config = dict(
    n_head=8,
    d_mlp=1216,
    init_std_o=0.0,
    lr=0.00128,
    lr_mult_down=2.0,
    doc_mask=True,
    train_tokens=459800000,
)
Each number is 50 + 10 x the weight over its row's rms, rounded and kept within 0 to 99. Layers, rows and columns count from 0. The size before them is the row's rms in percent of the matrix's.

# layer 6 MLP down, 512x1216, rms 0.125, rows 492-511, columns 128-191
098:74 68 59 37 54 51 36 49 60 37 72 37 52 46 48 59 51 44 45 41 45 33 48 48 56 33 31 49 38 37 47 49 65 65 63 44 55 44 51 38 42 42 31 41 39 52 53 75 57 56 48 47 68 44 54 56 39 70 53 68 57 53 55 47
096:43 48 52 49 46 46 63 50 51 68 45 51 38 63 56 58 51 50 49 44 63 56 52 59 67 64 36 59 62 62 54 38 53 53 48 78 38 43 45 45 37 48 38 39 36 49 35 67 63 59 44 52 48 58 53 48 57 45 44 58 67 49 53 42
098:51 46 54 38 41 41 48 55 61 47 58 51 53 48 41 65 39 51 58 32 60 68 56 55 59 45 72 56 63 44 57 61 41 52 47 49 65 30 66 48 56 48 45 36 55 31 48 44 60 47 43 54 33 41 52 55 48 56 53 55 78 61 48 48
099:48 59 56 46 51 55 42 62 53 36 63 48 72 41 46 44 60 62 59 50 47 52 37 50 34 55 35 32 63 60 43 58 54 40 33 55 56 45 58 66 47 45 63 53 56 36 57 38 60 35 48 38 48 44 46 48 49 53 37 68 63 58 53 38
101:61 41 50 48 58 47 60 69 59 45 48 43 55 41 58 50 42 61 56 56 51 58 47 57 50 46 59 47 43 40 43 51 52 45 56 51 67 42 54 29 69 51 43 58 24 29 53 31 72 73 41 58 36 44 60 54 73 58 51 50 58 68 40 62
102:34 60 42 57 45 49 58 39 49 51 66 45 43 73 42 51 53 59 62 47 43 46 55 36 76 48 56 55 53 54 41 49 56 55 47 61 37 71 40 55 54 55 61 41 39 39 66 54 56 45 53 52 69 42 55 41 40 39 59 54 45 60 60 54
102:56 61 44 43 40 47 63 50 61 56 54 42 43 39 50 54 45 49 54 49 49 55 68 54 36 58 67 29 47 53 58 38 60 37 41 66 50 46 42 43 53 48 59 58 57 30 59 55 66 56 51 38 67 61 53 40 31 55 53 52 55 50 71 12
100:23 60 32 50 56 78 53 29 74 62 65 46 60 38 50 54 49 26 52 45 69 54 45 41 48 54 45 49 53 53 49 46 32 56 44 65 52 33 67 50 55 42 56 60 63 53 47 46 58 43 48 62 52 59 47 46 42 49 44 61 49 46 43 44
107:48 53 58 53 63 54 47 68 38 56 43 58 47 43 77 57 48 61 50 47 75 42 43 43 47 76 52 41 30 52 54 56 50 27 56 66 36 70 44 42 45 60 45 52 41 56 50 51 44 44 55 40 53 65 51 38 56 39 50 54 51 53 29 60
095:39 47 32 45 50 45 57 60 35 62 69 45 50 37 45 40 53 63 22 47 54 36 47 53 51 67 69 48 61 43 62 49 55 42 61 65 52 49 61 41 55 62 49 66 41 50 47 59 55 45 32 43 42 53 40 49 60 42 59 60 55 62 45 59
098:44 55 42 50 39 55 53 53 47 40 58 52 54 41 34 54 45 40 46 58 41 75 56 41 55 66 54 42 56 64 54 36 49 62 45 45 53 59 40 36 30 43 47 46 74 51 39 34 54 67 59 50 52 48 49 36 56 44 60 56 58 70 64 73
097:45 21 75 33 39 48 54 60 52 56 41 49 72 27 37 67 66 37 35 39 59 60 41 41 61 57 59 42 49 61 58 55 39 38 53 38 56 35 61 30 41 42 61 59 46 34 58 58 51 66 48 70 40 32 51 45 51 32 38 49 63 65 48 42
100:75 46 46 47 50 34 56 57 57 36 46 50 53 56 33 48 56 75 44 34 30 35 51 47 64 46 54 55 49 48 59 44 68 54 49 36 38 50 66 53 59 60 69 38 50 58 39 48 58 48 29 49 66 63 42 44 58 49 43 47 49 33 55 54
104:36 60 56 49 47 45 71 45 43 43 59 60 47 60 56 48 47 43 59 47 53 65 29 47 70 44 53 69 42 32 51 45 50 53 48 43 41 54 47 47 36 49 57 62 31 48 42 39 41 35 60 40 58 45 39 45 35 40 40 45 53 57 79 45
097:58 47 43 40 43 57 44 27 55 55 55 44 51 31 56 54 52 61 54 59 44 47 67 49 44 52 50 57 51 48 61 63 58 61 53 28 29 50 40 41 34 42 55 65 37 37 59 55 48 62 59 44 59 50 47 59 48 65 59 53 34 42 50 67
102:59 50 52 56 49 63 31 37 38 50 49 70 43 50 41 45 62 44 62 68 40 51 38 49 71 62 52 56 47 62 59 65 56 44 40 62 50 67 58 35 52 47 56 38 70 59 57 49 46 33 28 36 42 47 53 25 45 59 41 35 48 67 52 61
100:25 48 40 60 59 62 26 43 48 44 54 58 42 64 51 52 48 54 55 73 45 57 44 51 53 39 40 47 50 51 68 50 54 65 51 57 38 44 60 47 49 50 55 54 51 49 58 55 51 28 58 32 56 43 50 50 33 55 55 38 40 54 60 45
101:63 31 42 51 46 67 35 59 57 64 51 45 46 60 66 41 45 55 47 39 41 49 44 47 68 61 39 63 60 43 48 52 43 42 31 58 32 69 60 54 53 49 66 50 53 54 49 29 49 44 47 47 37 45 30 53 39 51 58 61 46 43 59 40
098:44 48 48 34 42 33 49 53 26 59 31 55 44 44 40 49 48 55 42 56 58 45 54 46 57 50 54 59 55 44 46 69 50 50 45 51 44 42 45 48 63 37 51 63 57 51 66 59 41 42 35 60 61 41 39 54 44 51 43 52 42 61 62 63
112:69 48 50 32 55 72 50 35 64 51 51 56 57 58 63 57 56 54 61 50 38 49 58 67 54 42 59 49 50 49 47 51 39 40 54 52 55 37 44 35 51 47 74 69 43 40 57 47 39 47 35 54 40 54 28 38 47 53 53 58 48 72 54 57